{"n_layer": 16, "n_head": 6, "norm_place": "pre", "norm_eps": 1e-05, "positions": "learned", "bias": "none", "tie_embeddings": true, "parallel_block": false, "beta1": 0.95, "warmup_steps": 200, "seq_len": 1024, "train_tokens": 378300000}
Each number is 200 + 30 x the weight over its row's rms, rounded and kept within 0 to 999. Layers, rows and columns count from 0. The size before them is the row's rms in percent of the matrix's.

# up: layer 11 MLP up, 768x192, rms 0.172, rows 586-638, columns 64-127
# down: layer 11 MLP down (transposed), 768x192, rms 0.18, rows 586-637, columns 64-127
up586,105,219,168,204,241,190,239,180,209,221,224,209,180,196,201,193,186,183,184,164,229,244,201,226,195,184,199,227,261,239,209,180,155,242,207,192,164,226,178,193,242,245,226,199,211,173,243,189,217,195,170,153,149,144,221,178,143,135,171,194,200,222,193,153,213
down586,091,195,216,236,216,196,188,228,176,218,222,235,234,244,183,210,194,183,161,211,194,253,197,242,180,216,185,200,180,233,214,173,166,200,145,239,215,189,141,162,208,185,198,219,245,208,181,258,235,261,207,219,178,160,182,222,137,204,193,169,197,226,186,208,175
up587,100,195,189,180,305,158,211,204,210,202,180,225,173,201,240,213,199,202,192,196,167,188,171,155,172,208,245,211,232,213,129,217,110,177,244,225,228,235,181,185,278,227,223,167,184,239,232,227,211,165,199,203,183,184,181,214,204,163,192,186,233,214,246,158,188
down587,096,221,156,189,170,186,219,216,205,245,188,222,174,177,158,206,169,226,174,227,180,197,211,225,219,205,159,182,236,216,231,193,269,161,190,204,202,220,233,213,183,187,189,243,165,206,144,177,144,207,286,181,167,217,226,226,195,248,157,228,164,129,261,279,196
up588,108,107,197,223,213,211,177,190,210,198,215,174,228,206,198,234,171,247,170,234,244,221,161,204,189,236,186,257,209,194,223,195,201,204,224,210,225,220,229,193,212,209,259,237,175,144,202,240,182,212,197,173,217,238,186,227,183,135,182,226,209,218,222,197,245
down588,102,212,188,176,181,142,173,206,187,228,200,184,191,154,230,200,237,143,170,230,188,219,211,173,167,242,200,215,194,232,220,226,239,222,177,178,256,186,213,220,188,149,186,180,223,188,165,176,230,202,221,176,164,142,192,227,238,156,217,185,156,222,169,190,164
up589,105,190,163,200,208,257,206,192,193,197,235,197,157,199,183,233,162,181,217,196,130,303,210,176,229,216,213,183,203,225,193,214,189,227,232,219,267,232,175,216,205,212,221,202,231,214,202,149,180,154,168,219,185,181,214,177,166,201,182,263,183,209,212,130,207
down589,103,144,177,215,252,212,201,202,195,218,214,239,190,210,189,197,209,179,241,215,199,219,236,148,211,202,226,242,239,157,285,190,233,138,226,182,231,193,193,166,166,179,249,207,191,194,216,236,171,189,202,189,181,246,170,182,211,208,226,177,187,200,183,208,248
up590,094,235,175,221,149,168,293,218,209,155,204,218,227,191,217,182,186,212,206,171,195,192,233,170,162,198,209,127,199,224,191,211,178,180,238,192,193,215,234,172,218,195,225,186,187,261,146,175,193,216,168,157,196,125,227,217,162,168,216,209,196,268,194,197,204
down590,097,235,179,209,241,174,147,193,144,219,232,162,218,158,283,232,185,186,221,208,247,167,213,192,154,169,150,154,211,198,204,225,203,237,186,192,168,160,186,202,224,193,216,203,225,188,248,241,222,177,179,151,167,222,176,188,209,259,191,189,179,198,190,144,201
up591,105,215,228,204,171,206,189,237,173,228,247,253,208,171,268,241,157,179,177,201,249,272,196,216,188,214,169,240,266,194,153,183,191,236,232,268,231,219,151,185,240,161,182,206,230,231,192,181,172,179,158,206,189,202,196,218,161,174,218,201,149,226,228,147,224
down591,103,241,189,178,180,230,174,158,255,159,166,182,166,207,211,169,225,222,258,238,205,220,175,210,209,200,200,213,200,180,194,209,208,204,196,211,180,137,209,262,171,220,206,250,214,211,264,207,197,188,210,215,217,209,235,259,178,221,188,245,184,205,205,205,196
up592,099,196,121,212,223,201,182,220,178,229,158,173,247,174,192,218,204,172,175,241,229,149,208,169,198,151,191,181,221,186,251,183,190,211,182,215,190,125,180,199,193,190,214,169,142,161,230,141,225,131,145,213,201,182,229,218,219,221,262,191,211,175,178,203,207
down592,096,235,221,213,160,231,206,218,227,241,187,185,171,219,144,167,165,170,176,161,217,212,191,281,209,149,182,202,134,169,198,200,231,191,198,201,152,166,163,150,190,213,237,212,192,209,276,186,191,218,225,179,272,164,163,238,229,214,190,182,216,207,191,205,229
up593,099,189,169,211,183,167,164,204,228,165,205,171,190,212,211,149,209,134,202,191,248,195,226,227,162,168,198,182,200,163,216,155,204,182,159,204,192,227,172,257,187,146,215,204,180,186,193,197,167,156,205,210,200,216,197,223,233,167,210,183,206,214,205,242,240
down593,103,247,186,207,222,233,159,143,167,169,177,189,150,200,160,171,267,220,261,171,221,240,171,242,174,247,216,204,236,173,207,192,207,171,206,156,199,222,212,186,210,217,230,189,188,202,189,205,190,209,206,187,177,164,221,202,210,238,198,203,138,195,236,228,193
up594,103,226,205,238,208,193,245,236,179,160,188,179,180,174,177,248,191,218,160,134,178,215,147,171,206,192,207,230,205,246,244,176,222,205,145,163,207,154,194,207,174,234,174,198,216,169,198,163,204,196,235,202,215,120,239,245,188,169,150,209,191,186,222,210,178
down594,105,152,207,229,203,159,161,207,231,215,191,200,215,204,211,177,212,208,131,224,223,204,195,244,186,240,227,193,145,168,258,222,250,169,187,253,209,177,206,213,248,200,188,237,138,193,160,208,185,246,177,163,222,164,156,188,216,166,157,219,245,193,229,186,198
up595,092,199,194,187,171,196,240,164,207,144,162,209,225,190,206,168,238,159,194,225,191,200,221,213,276,266,202,231,219,201,217,171,182,215,161,171,158,244,178,198,243,233,212,202,213,220,221,207,163,214,103,210,190,197,228,236,216,162,191,277,240,200,219,220,183
down595,094,197,222,199,200,241,159,245,194,253,204,243,194,208,209,270,138,210,177,241,232,167,202,209,226,183,207,176,128,219,199,153,183,210,193,251,248,243,225,239,207,164,170,228,255,175,181,211,226,203,199,211,193,134,200,184,202,180,189,155,207,200,218,198,181
up596,101,150,226,256,219,151,208,204,260,199,140,178,201,186,263,213,166,183,167,226,173,230,166,165,200,205,163,203,249,206,209,208,210,212,160,264,192,153,154,201,181,240,219,253,202,209,171,195,196,193,173,193,205,151,192,250,226,196,195,151,175,245,190,209,192
down596,111,220,204,162,229,203,122,252,253,204,200,184,165,232,179,149,198,226,261,148,224,208,169,213,169,192,154,253,197,193,203,181,144,194,224,198,233,173,208,207,214,170,152,179,189,186,192,254,160,208,210,219,198,238,202,190,212,201,220,185,231,158,232,162,247
up597,101,179,217,246,217,184,216,208,179,217,182,203,190,228,223,208,222,167,233,153,193,235,182,146,117,207,182,251,196,222,184,195,130,193,169,200,198,222,228,155,217,147,164,197,165,209,190,202,219,216,220,177,241,209,192,175,173,248,208,223,138,188,144,202,197
down597,100,202,209,199,176,227,200,209,205,210,239,205,261,185,181,192,191,216,205,231,208,231,209,233,202,314,279,216,235,181,205,215,155,174,215,202,206,178,195,170,146,180,214,200,231,192,209,215,154,226,222,214,167,174,155,212,200,161,156,176,218,185,222,177,212
up598,109,183,169,201,201,194,214,209,206,191,156,206,187,248,215,227,160,197,214,182,160,178,160,194,194,159,210,236,230,188,193,240,166,197,162,216,227,162,163,211,150,201,230,172,156,224,213,225,193,238,182,150,236,214,176,199,197,198,180,252,145,202,142,158,209
down598,098,250,264,186,174,198,232,195,223,205,198,154,164,182,178,194,202,176,198,142,161,185,204,211,211,224,162,153,251,255,278,247,194,231,232,194,171,170,195,243,201,203,185,170,238,221,212,204,236,218,190,235,219,226,235,211,225,171,246,222,195,222,176,200,230
up599,101,199,201,214,243,220,208,194,182,230,213,217,235,188,193,246,193,177,177,134,196,241,197,169,213,162,208,170,259,176,226,157,246,262,171,266,170,221,218,155,219,188,184,202,171,183,148,173,174,177,147,244,234,140,203,244,198,190,216,201,200,193,200,209,199
down599,100,192,167,232,175,136,231,137,227,224,226,239,173,186,176,189,214,206,207,240,256,212,226,151,239,186,222,198,192,165,244,171,172,152,192,227,227,242,217,181,223,204,163,179,214,215,217,225,165,227,212,264,234,226,175,280,182,166,181,135,269,218,206,221,219
up600,095,170,190,206,206,172,174,221,236,215,232,209,215,199,198,154,226,243,184,248,253,200,212,168,210,231,161,208,169,182,226,233,167,174,215,205,255,219,211,212,220,225,165,188,209,181,165,231,107,199,183,197,162,222,197,187,248,243,205,174,170,204,198,212,156
down600,105,185,212,215,154,176,203,209,192,185,191,216,220,224,202,207,194,183,248,196,195,177,220,207,254,175,207,217,200,215,186,200,242,224,196,233,202,218,256,244,202,119,196,193,224,164,162,158,156,168,205,196,212,194,244,223,177,203,122,216,152,160,172,189,189
up601,109,189,199,209,253,163,217,241,201,184,200,178,249,168,164,186,195,209,201,205,155,178,215,220,158,269,206,207,210,158,168,191,289,207,152,183,150,179,253,206,222,176,232,283,209,193,182,167,183,166,237,195,217,221,184,201,196,177,120,206,193,183,169,167,220
down601,111,206,234,198,244,217,239,248,217,261,199,216,206,206,181,213,181,248,160,202,214,217,211,185,227,207,143,208,180,230,225,176,253,172,215,152,206,197,158,230,198,226,158,208,194,197,184,195,205,213,239,164,193,164,219,233,221,211,189,210,115,188,248,195,221
up602,091,195,148,179,164,237,125,180,230,138,228,118,208,222,217,188,194,169,230,158,164,162,232,212,227,197,208,198,193,219,177,159,251,163,207,192,188,231,220,165,182,170,207,202,127,200,213,220,206,140,195,207,149,221,173,231,186,235,178,201,194,200,181,212,203
down602,092,181,175,190,187,230,140,194,198,227,207,199,238,172,291,216,205,214,234,245,259,229,152,195,187,217,212,188,194,170,164,218,199,208,207,241,185,220,248,231,262,218,195,174,189,194,163,208,240,228,147,171,172,210,226,211,241,205,188,183,209,218,230,192,164
up603,108,201,231,243,136,200,222,220,200,206,186,231,180,207,223,199,193,224,192,191,174,176,229,275,223,213,167,218,212,192,170,228,214,220,242,208,152,182,214,254,214,229,154,200,179,225,216,173,188,185,202,193,229,155,208,190,199,218,176,173,247,177,172,183,220
down603,099,155,244,182,184,196,188,213,227,216,202,179,199,209,205,225,185,209,231,181,239,231,192,174,157,215,193,173,239,178,246,191,237,195,158,163,216,225,208,245,255,177,213,237,211,230,161,215,204,210,241,214,167,214,202,203,194,209,237,216,192,222,276,248,233
up604,097,175,217,164,177,157,169,183,208,207,196,220,241,159,177,210,212,208,202,185,210,188,216,135,227,240,255,159,175,208,156,150,174,195,217,174,201,212,185,187,231,166,164,222,243,245,187,216,187,182,191,224,220,150,183,225,148,124,199,231,184,200,195,178,204
down604,097,170,186,237,157,164,198,183,206,237,235,148,210,162,231,217,186,164,169,205,166,207,255,167,211,153,253,219,210,210,210,194,173,206,198,173,211,199,230,234,213,149,175,219,224,207,165,198,175,241,230,227,189,198,173,235,184,258,213,254,197,227,157,190,217
up605,102,184,214,221,195,165,222,241,250,206,181,171,172,206,206,228,210,201,209,204,237,202,215,215,212,207,245,246,163,161,225,213,148,164,236,198,205,190,180,239,206,145,166,214,209,200,214,220,238,233,236,164,250,159,180,172,202,190,207,262,210,230,229,235,195
down605,100,236,224,196,182,222,189,172,138,210,206,164,192,211,199,213,164,184,206,210,185,216,214,160,209,212,207,174,232,228,235,215,218,183,208,197,223,186,164,164,153,213,188,227,143,211,203,164,185,202,164,215,153,207,170,222,254,187,173,258,247,178,199,246,208
up606,105,178,163,170,223,226,195,209,228,201,144,171,187,234,173,205,227,198,149,229,189,203,232,204,201,235,182,222,206,251,158,242,214,192,200,158,200,233,196,240,210,206,213,213,235,253,236,182,204,204,210,218,222,197,241,236,239,215,209,161,186,198,215,198,203
down606,106,230,250,192,208,213,251,158,185,210,216,231,216,192,213,145,205,198,189,273,174,219,212,186,194,235,256,209,211,208,198,227,198,233,224,208,199,184,235,240,254,227,147,217,177,201,239,204,197,185,184,218,206,229,214,220,208,192,176,228,193,219,189,179,230
up607,100,218,212,211,155,264,231,192,190,225,220,213,219,224,157,219,194,175,218,226,143,198,232,223,221,212,206,208,218,186,218,148,244,192,245,214,216,161,189,210,204,211,216,265,203,158,188,164,209,136,200,164,197,182,218,167,213,191,208,219,247,150,196,160,224
down607,100,145,196,194,163,203,173,182,234,196,173,172,235,147,147,181,171,220,195,255,212,215,230,176,185,194,222,204,164,205,229,176,205,254,200,147,233,167,169,223,188,178,198,200,151,147,239,227,223,218,185,261,257,224,226,220,211,209,229,147,244,207,212,185,248
up608,104,179,148,206,200,158,204,259,183,191,170,203,207,179,168,197,189,218,173,188,159,195,252,200,152,198,210,223,208,157,236,167,159,217,128,268,237,214,216,253,260,206,225,256,113,169,220,215,186,211,175,223,243,198,187,216,161,203,210,216,214,207,224,204,192
down608,107,170,209,256,228,197,208,204,200,254,214,171,146,196,224,194,183,294,219,205,173,211,167,197,191,199,217,151,169,189,173,202,206,184,201,189,199,277,226,228,186,152,189,229,202,208,180,247,223,202,182,249,195,200,145,251,204,168,207,157,214,168,165,164,235
up609,100,244,190,189,198,177,250,189,209,145,243,197,266,198,214,207,244,207,208,192,184,283,154,186,203,196,220,225,262,217,179,172,192,217,200,262,244,182,242,140,215,211,219,187,197,241,209,192,186,218,160,165,199,223,247,128,163,229,198,194,206,178,188,224,150
down609,104,265,215,188,176,197,202,177,243,210,193,228,198,180,143,203,198,177,222,232,187,211,203,201,163,226,208,172,192,218,187,201,218,208,207,191,177,247,175,88,207,180,188,272,222,170,202,231,226,132,206,198,207,215,184,294,259,222,158,167,178,163,200,187,220
up610,094,151,236,197,177,176,241,176,179,226,214,214,207,169,260,202,206,210,204,168,257,280,170,146,171,212,223,208,253,197,223,231,212,216,193,172,216,169,212,178,227,138,180,213,264,153,187,216,215,205,204,214,254,190,206,234,188,183,256,205,189,229,210,213,239
down610,100,204,161,196,203,220,252,259,168,233,184,168,188,229,156,206,186,212,253,209,197,234,189,181,179,154,185,220,163,201,166,179,240,188,201,240,207,228,204,219,222,137,211,209,236,205,186,236,199,214,176,187,211,166,230,205,216,260,199,200,160,170,228,173,208
up611,101,158,151,231,167,173,193,189,181,205,221,182,230,171,157,196,190,215,169,230,182,184,218,158,198,193,209,187,199,185,149,179,221,218,137,265,218,218,216,183,178,207,203,147,189,179,198,166,187,111,197,196,179,225,194,120,207,256,210,134,163,188,202,132,283
down611,100,167,234,159,184,218,182,173,171,181,197,203,202,158,170,193,227,163,243,216,192,171,192,186,233,249,202,209,190,215,293,196,205,182,195,200,199,222,183,229,207,231,211,201,226,158,236,224,218,178,155,193,193,181,202,222,212,182,199,148,185,217,178,257,182
up612,099,180,246,203,146,151,197,158,219,187,192,138,177,154,258,169,187,109,180,209,164,232,206,178,158,209,194,160,195,238,172,199,196,186,164,209,208,163,223,173,234,185,191,194,140,230,176,247,195,183,156,224,183,240,194,201,194,186,170,206,185,185,188,198,162
down612,096,194,271,226,213,206,225,229,186,243,208,147,222,203,202,221,216,207,228,239,198,192,208,187,143,205,208,219,215,228,184,233,197,232,242,150,221,175,178,226,220,244,188,178,186,268,175,221,184,203,199,189,149,210,202,187,188,173,167,210,236,196,119,196,224
up613,100,214,89,247,215,265,226,214,155,185,180,168,171,188,196,199,205,227,167,199,192,188,164,199,179,170,188,208,200,190,182,216,230,229,223,197,203,216,224,237,202,201,182,242,216,202,167,186,131,151,183,234,188,197,200,192,169,257,210,201,132,159,193,190,167
down613,093,188,215,172,208,175,169,169,205,235,172,164,257,213,222,186,194,191,129,191,239,147,215,208,257,242,175,197,207,196,202,170,217,172,159,196,211,175,115,210,191,199,235,165,169,201,242,223,245,184,233,155,207,213,164,199,275,199,179,212,242,245,206,213,203
up614,106,201,203,158,189,230,191,196,222,236,235,224,182,198,212,246,214,143,206,235,229,226,193,208,183,215,197,209,223,224,151,206,208,198,199,197,187,241,188,178,205,226,241,192,156,230,197,191,216,239,150,210,206,283,157,184,196,159,225,240,213,221,148,188,213
down614,101,224,190,192,188,166,175,202,222,220,239,193,235,198,169,170,168,183,182,157,201,229,210,165,264,218,177,142,179,168,228,204,190,208,173,198,214,239,180,290,207,213,170,209,173,200,206,215,236,215,190,195,266,151,196,224,185,177,175,169,192,150,207,209,226
up615,091,186,172,176,184,212,202,222,199,205,224,193,232,189,237,203,209,241,227,217,249,218,185,234,144,167,212,269,154,150,194,200,215,199,125,203,202,161,172,176,167,243,199,214,204,217,184,184,193,215,208,136,249,249,207,227,196,226,228,183,165,227,168,207,202
down615,096,193,204,258,198,230,257,181,190,183,156,203,211,124,232,245,258,167,177,150,215,194,209,233,172,235,210,126,181,254,187,214,170,228,201,215,227,233,193,226,197,238,173,195,195,211,216,180,224,213,191,203,199,154,199,214,168,157,179,190,195,244,217,200,145
up616,094,213,148,184,190,163,200,222,203,230,211,170,167,266,182,205,226,226,197,173,171,189,166,229,191,230,234,164,173,161,246,215,238,203,179,219,178,167,209,170,154,198,231,192,183,222,126,157,217,210,217,230,161,160,185,221,234,251,217,197,234,198,150,231,209
down616,098,192,201,173,215,200,180,124,208,155,167,235,213,221,209,195,178,199,237,193,211,202,228,202,272,197,231,186,241,229,197,166,183,186,261,242,211,234,185,206,192,209,186,203,189,261,286,223,206,192,173,218,199,224,240,187,225,263,163,222,224,148,184,213,154
up617,094,127,238,187,199,242,172,206,233,203,156,183,183,182,183,229,223,231,196,218,162,192,180,183,196,168,214,239,202,183,213,209,189,195,129,227,177,192,228,249,210,205,219,206,244,252,151,178,197,261,220,166,188,227,241,198,189,192,189,186,188,215,175,179,201
down617,095,225,196,256,188,200,167,228,156,203,190,205,193,247,261,221,207,199,205,213,219,156,251,176,228,185,177,123,188,253,232,233,197,223,230,229,215,187,171,157,204,191,246,207,183,247,199,148,191,147,230,217,201,212,220,189,175,244,185,200,236,239,160,167,206
up618,105,208,195,222,169,190,180,213,224,239,187,162,113,159,216,204,164,190,175,156,214,253,232,213,189,207,248,198,206,200,183,244,197,222,151,169,223,263,172,183,216,183,157,186,216,212,191,222,248,250,240,212,158,171,145,242,152,166,180,231,202,204,224,210,208
down618,100,171,198,212,233,224,195,181,189,175,201,213,173,217,173,213,268,207,322,155,230,156,205,217,186,201,186,184,186,223,247,187,131,203,226,165,199,220,233,214,196,174,152,162,211,182,190,204,198,231,195,194,209,239,139,226,256,201,233,206,220,208,169,205,193
up619,091,163,234,180,174,140,218,179,232,241,196,183,201,211,229,189,258,237,175,240,239,272,186,195,172,236,205,201,186,255,236,248,192,235,195,229,188,187,212,183,215,159,190,182,209,186,200,161,215,201,221,178,178,244,165,192,200,208,218,233,190,183,171,230,187
down619,099,231,251,197,174,173,196,215,200,190,211,227,168,223,181,245,169,209,195,178,221,131,246,182,240,198,239,170,231,186,177,135,204,242,199,225,215,209,241,196,154,208,246,213,224,186,187,254,155,215,211,248,141,203,201,224,193,272,183,144,189,223,142,212,163
up620,104,198,163,223,192,207,196,164,170,214,161,218,144,190,194,195,212,172,211,174,232,185,242,207,224,180,178,221,189,273,197,238,181,144,247,224,195,195,224,196,123,208,159,228,162,177,219,172,210,181,218,242,195,205,213,223,218,209,248,237,211,195,226,187,204
down620,099,250,165,171,233,124,205,213,187,168,217,193,245,201,217,218,222,166,128,205,176,254,183,223,219,152,218,191,207,230,176,215,165,247,218,222,207,170,160,200,204,186,186,164,217,204,184,206,200,189,194,166,197,180,179,229,237,199,198,139,209,167,206,191,241
up621,103,236,193,261,187,215,193,193,218,199,256,209,223,184,230,161,186,180,237,162,212,181,204,187,122,196,264,208,184,187,163,187,166,193,151,196,214,164,193,252,194,203,183,216,224,221,231,206,204,162,228,203,150,204,176,182,173,246,171,238,196,186,171,261,197
down621,103,184,179,162,221,242,176,187,238,185,198,233,196,175,211,184,245,239,178,202,225,221,225,172,233,198,171,152,170,131,198,201,155,196,159,172,170,152,229,172,247,217,186,203,214,220,222,165,213,150,181,163,221,133,235,194,238,170,277,157,174,214,218,176,159
up622,102,207,192,174,213,204,184,184,192,190,193,182,184,206,196,146,218,115,201,284,222,240,192,186,242,235,172,187,222,160,207,209,202,211,172,204,250,194,146,212,169,198,207,204,176,244,226,149,144,164,133,246,207,210,171,192,228,194,217,226,162,217,210,161,177
down622,103,158,213,214,221,241,193,193,200,176,229,196,196,223,197,182,208,166,214,173,181,159,176,211,175,210,216,221,285,181,172,220,231,178,167,218,244,215,166,211,168,190,224,191,176,149,206,215,244,137,213,216,201,181,190,178,201,238,140,232,167,260,154,145,236
up623,099,185,186,216,135,199,238,191,194,204,172,197,176,191,158,191,109,153,189,179,166,189,175,202,213,168,143,154,185,271,200,166,233,219,215,221,201,176,173,236,152,223,202,252,163,177,181,184,170,209,185,233,220,149,226,198,209,212,187,185,226,221,155,206,203
down623,099,173,242,269,182,175,195,244,208,200,198,242,141,235,195,213,220,217,202,182,171,215,227,230,204,206,188,256,228,163,226,242,216,131,197,160,233,204,194,179,231,224,158,165,175,200,165,183,182,179,214,176,186,179,225,190,207,238,211,228,170,222,125,221,229
up624,100,160,222,223,227,174,169,267,220,217,238,167,146,188,148,208,198,203,203,224,191,213,222,252,138,232,159,174,174,237,202,152,220,193,175,210,187,172,154,229,134,187,247,205,223,200,159,194,145,206,183,235,197,204,238,169,201,212,172,212,159,250,156,181,215
down624,113,189,209,184,201,230,217,151,292,189,198,217,188,149,223,249,207,167,184,246,230,224,135,197,268,190,213,206,187,210,198,198,108,225,199,226,152,201,209,203,235,146,220,193,198,206,228,197,158,234,203,190,270,161,194,150,210,213,211,161,176,192,94,177,193
up625,101,202,184,178,200,151,206,233,204,199,212,216,187,212,262,185,164,171,195,231,178,213,253,242,149,186,168,190,217,193,166,196,180,180,193,218,182,173,223,138,203,210,151,168,213,208,220,202,195,171,191,164,154,230,222,162,211,223,234,191,172,286,192,220,175
down625,099,200,242,243,201,238,206,205,275,204,207,229,209,179,142,212,241,203,185,174,218,178,178,142,239,211,199,169,198,185,231,225,168,218,182,187,276,206,173,181,178,205,233,202,177,87,228,202,198,214,199,192,186,208,188,195,216,210,156,244,174,220,100,240,174
up626,097,225,162,186,206,175,200,198,186,212,243,205,206,148,218,255,197,136,246,195,151,185,209,183,159,149,224,177,160,235,211,191,167,219,231,188,177,205,204,189,167,188,203,146,245,184,168,202,137,184,183,225,221,175,205,235,190,190,207,191,151,167,195,184,161
down626,092,290,179,234,210,248,208,159,247,161,248,202,139,191,202,172,188,211,189,199,229,157,237,187,200,171,191,230,247,184,149,165,221,181,180,208,220,242,234,225,230,234,191,261,212,216,206,206,197,170,210,208,214,211,218,196,182,170,187,131,243,217,196,225,241
up627,099,203,234,217,175,218,188,256,259,226,184,213,194,208,188,196,197,256,230,246,224,211,194,199,198,164,187,209,200,150,177,213,232,193,147,187,197,176,173,158,193,192,196,191,177,119,203,234,215,226,221,219,223,281,204,163,134,229,165,213,180,178,204,197,160
down627,095,171,190,229,204,259,164,192,199,167,186,214,168,193,164,152,196,232,239,239,185,204,153,218,218,205,195,214,175,220,210,243,183,171,175,168,169,157,163,184,196,235,201,209,232,160,170,218,154,239,182,295,161,198,204,229,190,184,204,238,178,147,230,154,242
up628,102,162,169,162,235,166,222,146,240,179,196,173,217,198,160,201,181,227,138,208,219,172,160,173,193,203,198,196,226,193,203,235,232,167,194,252,221,170,186,230,187,154,223,184,221,255,191,212,240,254,258,160,274,190,214,201,224,198,190,174,182,197,234,182,226
down628,105,228,220,210,229,168,209,134,196,191,218,206,202,167,124,138,201,202,162,165,150,162,236,199,187,188,207,233,145,210,204,177,177,209,203,217,231,225,156,194,222,198,166,210,139,179,227,252,207,177,215,192,190,193,234,248,161,239,205,143,214,215,182,199,218
up629,108,182,191,131,264,183,197,151,209,219,185,200,183,234,191,206,197,188,236,250,150,233,193,179,200,189,225,149,122,189,172,223,140,159,178,253,208,230,195,227,176,198,173,203,208,220,185,173,190,202,169,222,252,206,184,168,229,205,218,166,168,215,196,273,169
down629,112,225,137,162,210,196,265,217,225,229,187,181,203,212,157,211,193,211,212,152,141,163,201,177,185,204,169,201,212,228,233,166,215,165,236,191,213,179,244,231,172,177,217,188,208,193,167,182,156,203,212,195,157,176,258,185,202,188,225,167,211,161,181,230,189
up630,099,199,202,181,228,175,219,234,212,187,254,191,128,183,203,152,238,175,162,167,172,209,144,231,144,239,189,132,210,188,244,177,197,195,221,229,209,218,217,207,217,170,225,157,157,191,200,175,194,220,211,231,238,195,207,226,202,170,168,225,215,200,205,233,199
down630,088,190,206,224,218,204,141,206,167,192,209,181,264,213,197,215,207,234,195,213,220,179,208,123,177,119,264,169,226,179,216,204,236,166,190,207,177,163,161,223,201,220,229,194,188,195,209,136,208,204,184,164,146,226,184,215,206,200,171,184,159,200,185,217,214
up631,104,146,220,222,173,240,196,161,198,201,175,204,223,203,221,182,283,200,173,251,205,182,172,215,182,191,194,193,207,223,189,236,153,114,182,207,257,212,226,177,216,157,146,237,187,229,171,197,186,214,246,230,186,162,170,192,172,149,190,223,179,238,171,244,205
down631,097,219,197,142,253,210,180,191,189,244,212,198,248,191,202,192,244,199,233,179,197,225,228,172,164,195,239,169,129,194,164,197,209,236,173,211,238,164,220,199,197,204,150,180,217,209,146,264,136,206,202,164,212,197,198,193,221,212,183,186,238,160,208,211,244
up632,099,146,220,204,212,203,184,219,273,222,285,209,201,199,229,175,202,188,217,208,163,217,213,219,195,219,179,213,210,166,228,200,171,195,147,217,163,234,231,217,240,217,205,131,181,185,222,202,196,189,226,256,253,180,195,215,176,159,172,222,196,230,235,202,178
down632,091,182,196,181,197,154,235,144,182,173,249,191,217,210,184,212,246,160,210,231,135,184,177,148,217,235,250,189,167,220,214,195,166,180,176,212,168,230,249,205,202,234,188,200,179,149,222,181,203,189,200,247,169,130,232,259,253,128,234,244,171,179,236,160,172
up633,096,205,196,269,191,229,180,177,211,235,222,207,211,239,218,205,227,191,218,195,187,171,202,204,150,191,251,222,209,229,178,180,221,209,187,182,259,202,174,159,158,237,206,191,190,220,219,224,221,221,233,207,178,158,183,221,174,198,221,162,187,149,229,227,238
down633,101,253,182,241,155,196,231,193,202,239,231,194,207,198,196,223,187,195,229,208,174,177,189,264,197,176,169,212,184,177,251,165,228,180,234,183,144,212,197,221,263,176,169,200,144,206,216,180,186,207,173,211,187,229,254,159,199,165,243,225,171,143,182,209,239
up634,109,227,178,163,192,167,164,172,183,230,196,208,162,208,238,219,211,250,221,241,169,232,192,240,208,269,234,200,172,206,207,229,219,201,216,201,199,183,195,172,251,213,204,217,201,233,238,218,219,206,205,175,159,191,157,192,158,147,228,222,195,182,233,182,206
down634,095,179,163,190,186,200,231,191,201,226,250,180,140,168,191,217,268,156,187,184,178,245,208,184,198,188,169,194,173,206,162,185,150,225,180,198,218,195,222,203,193,202,166,188,196,218,142,242,198,210,206,220,181,189,219,184,232,155,214,182,201,194,226,133,248
up635,097,242,192,180,219,183,183,220,263,200,205,163,223,148,197,202,237,169,185,245,169,170,172,205,230,165,192,169,171,234,259,212,246,140,209,231,164,195,142,200,235,213,183,193,230,188,176,193,206,161,139,230,192,219,183,206,175,214,151,177,176,122,180,256,188
down635,101,163,204,187,168,222,168,200,139,245,213,225,239,196,147,169,166,176,183,184,202,149,192,165,150,171,219,172,184,193,192,229,221,197,211,197,197,180,274,235,202,221,164,226,237,168,196,220,259,172,211,151,226,199,177,199,221,269,213,173,177,231,200,204,199
up636,094,181,224,211,240,141,192,157,184,190,219,142,200,226,175,249,171,161,191,152,242,220,196,137,216,225,208,153,155,213,159,162,184,175,253,203,225,195,208,158,184,229,190,207,213,205,202,213,204,233,221,238,240,154,187,198,175,172,174,180,135,192,193,183,213
down636,092,164,245,253,174,229,188,210,166,191,211,228,147,171,225,179,161,214,197,273,199,144,184,222,186,152,190,203,213,205,187,215,218,154,158,228,124,209,212,225,255,192,176,198,208,218,222,163,206,206,188,202,199,261,187,219,202,204,180,212,208,201,210,250,167
up637,103,255,183,204,219,187,188,183,164,214,171,259,220,159,240,163,198,212,213,167,198,226,247,164,198,242,256,215,201,196,148,197,160,166,172,241,207,253,185,224,152,160,219,238,180,219,167,212,184,256,228,184,170,207,192,173,170,207,194,203,163,219,235,173,134
down637,100,218,185,262,186,200,181,230,217,188,186,249,162,252,132,216,224,203,183,223,228,232,192,242,177,184,151,210,211,209,207,165,145,252,218,192,210,184,215,187,209,227,176,258,213,217,155,184,195,155,215,204,210,186,254,202,223,164,201,128,219,224,211,247,216
up638,097,173,183,233,240,204,195,179,225,214,204,262,204,207,221,214,196,204,204,163,241,156,151,176,166,202,175,178,193,190,153,163,193,249,200,204,228,183,233,193,137,166,235,177,239,163,150,153,192,230,179,187,216,211,233,215,187,208,189,226,163,202,231,220,216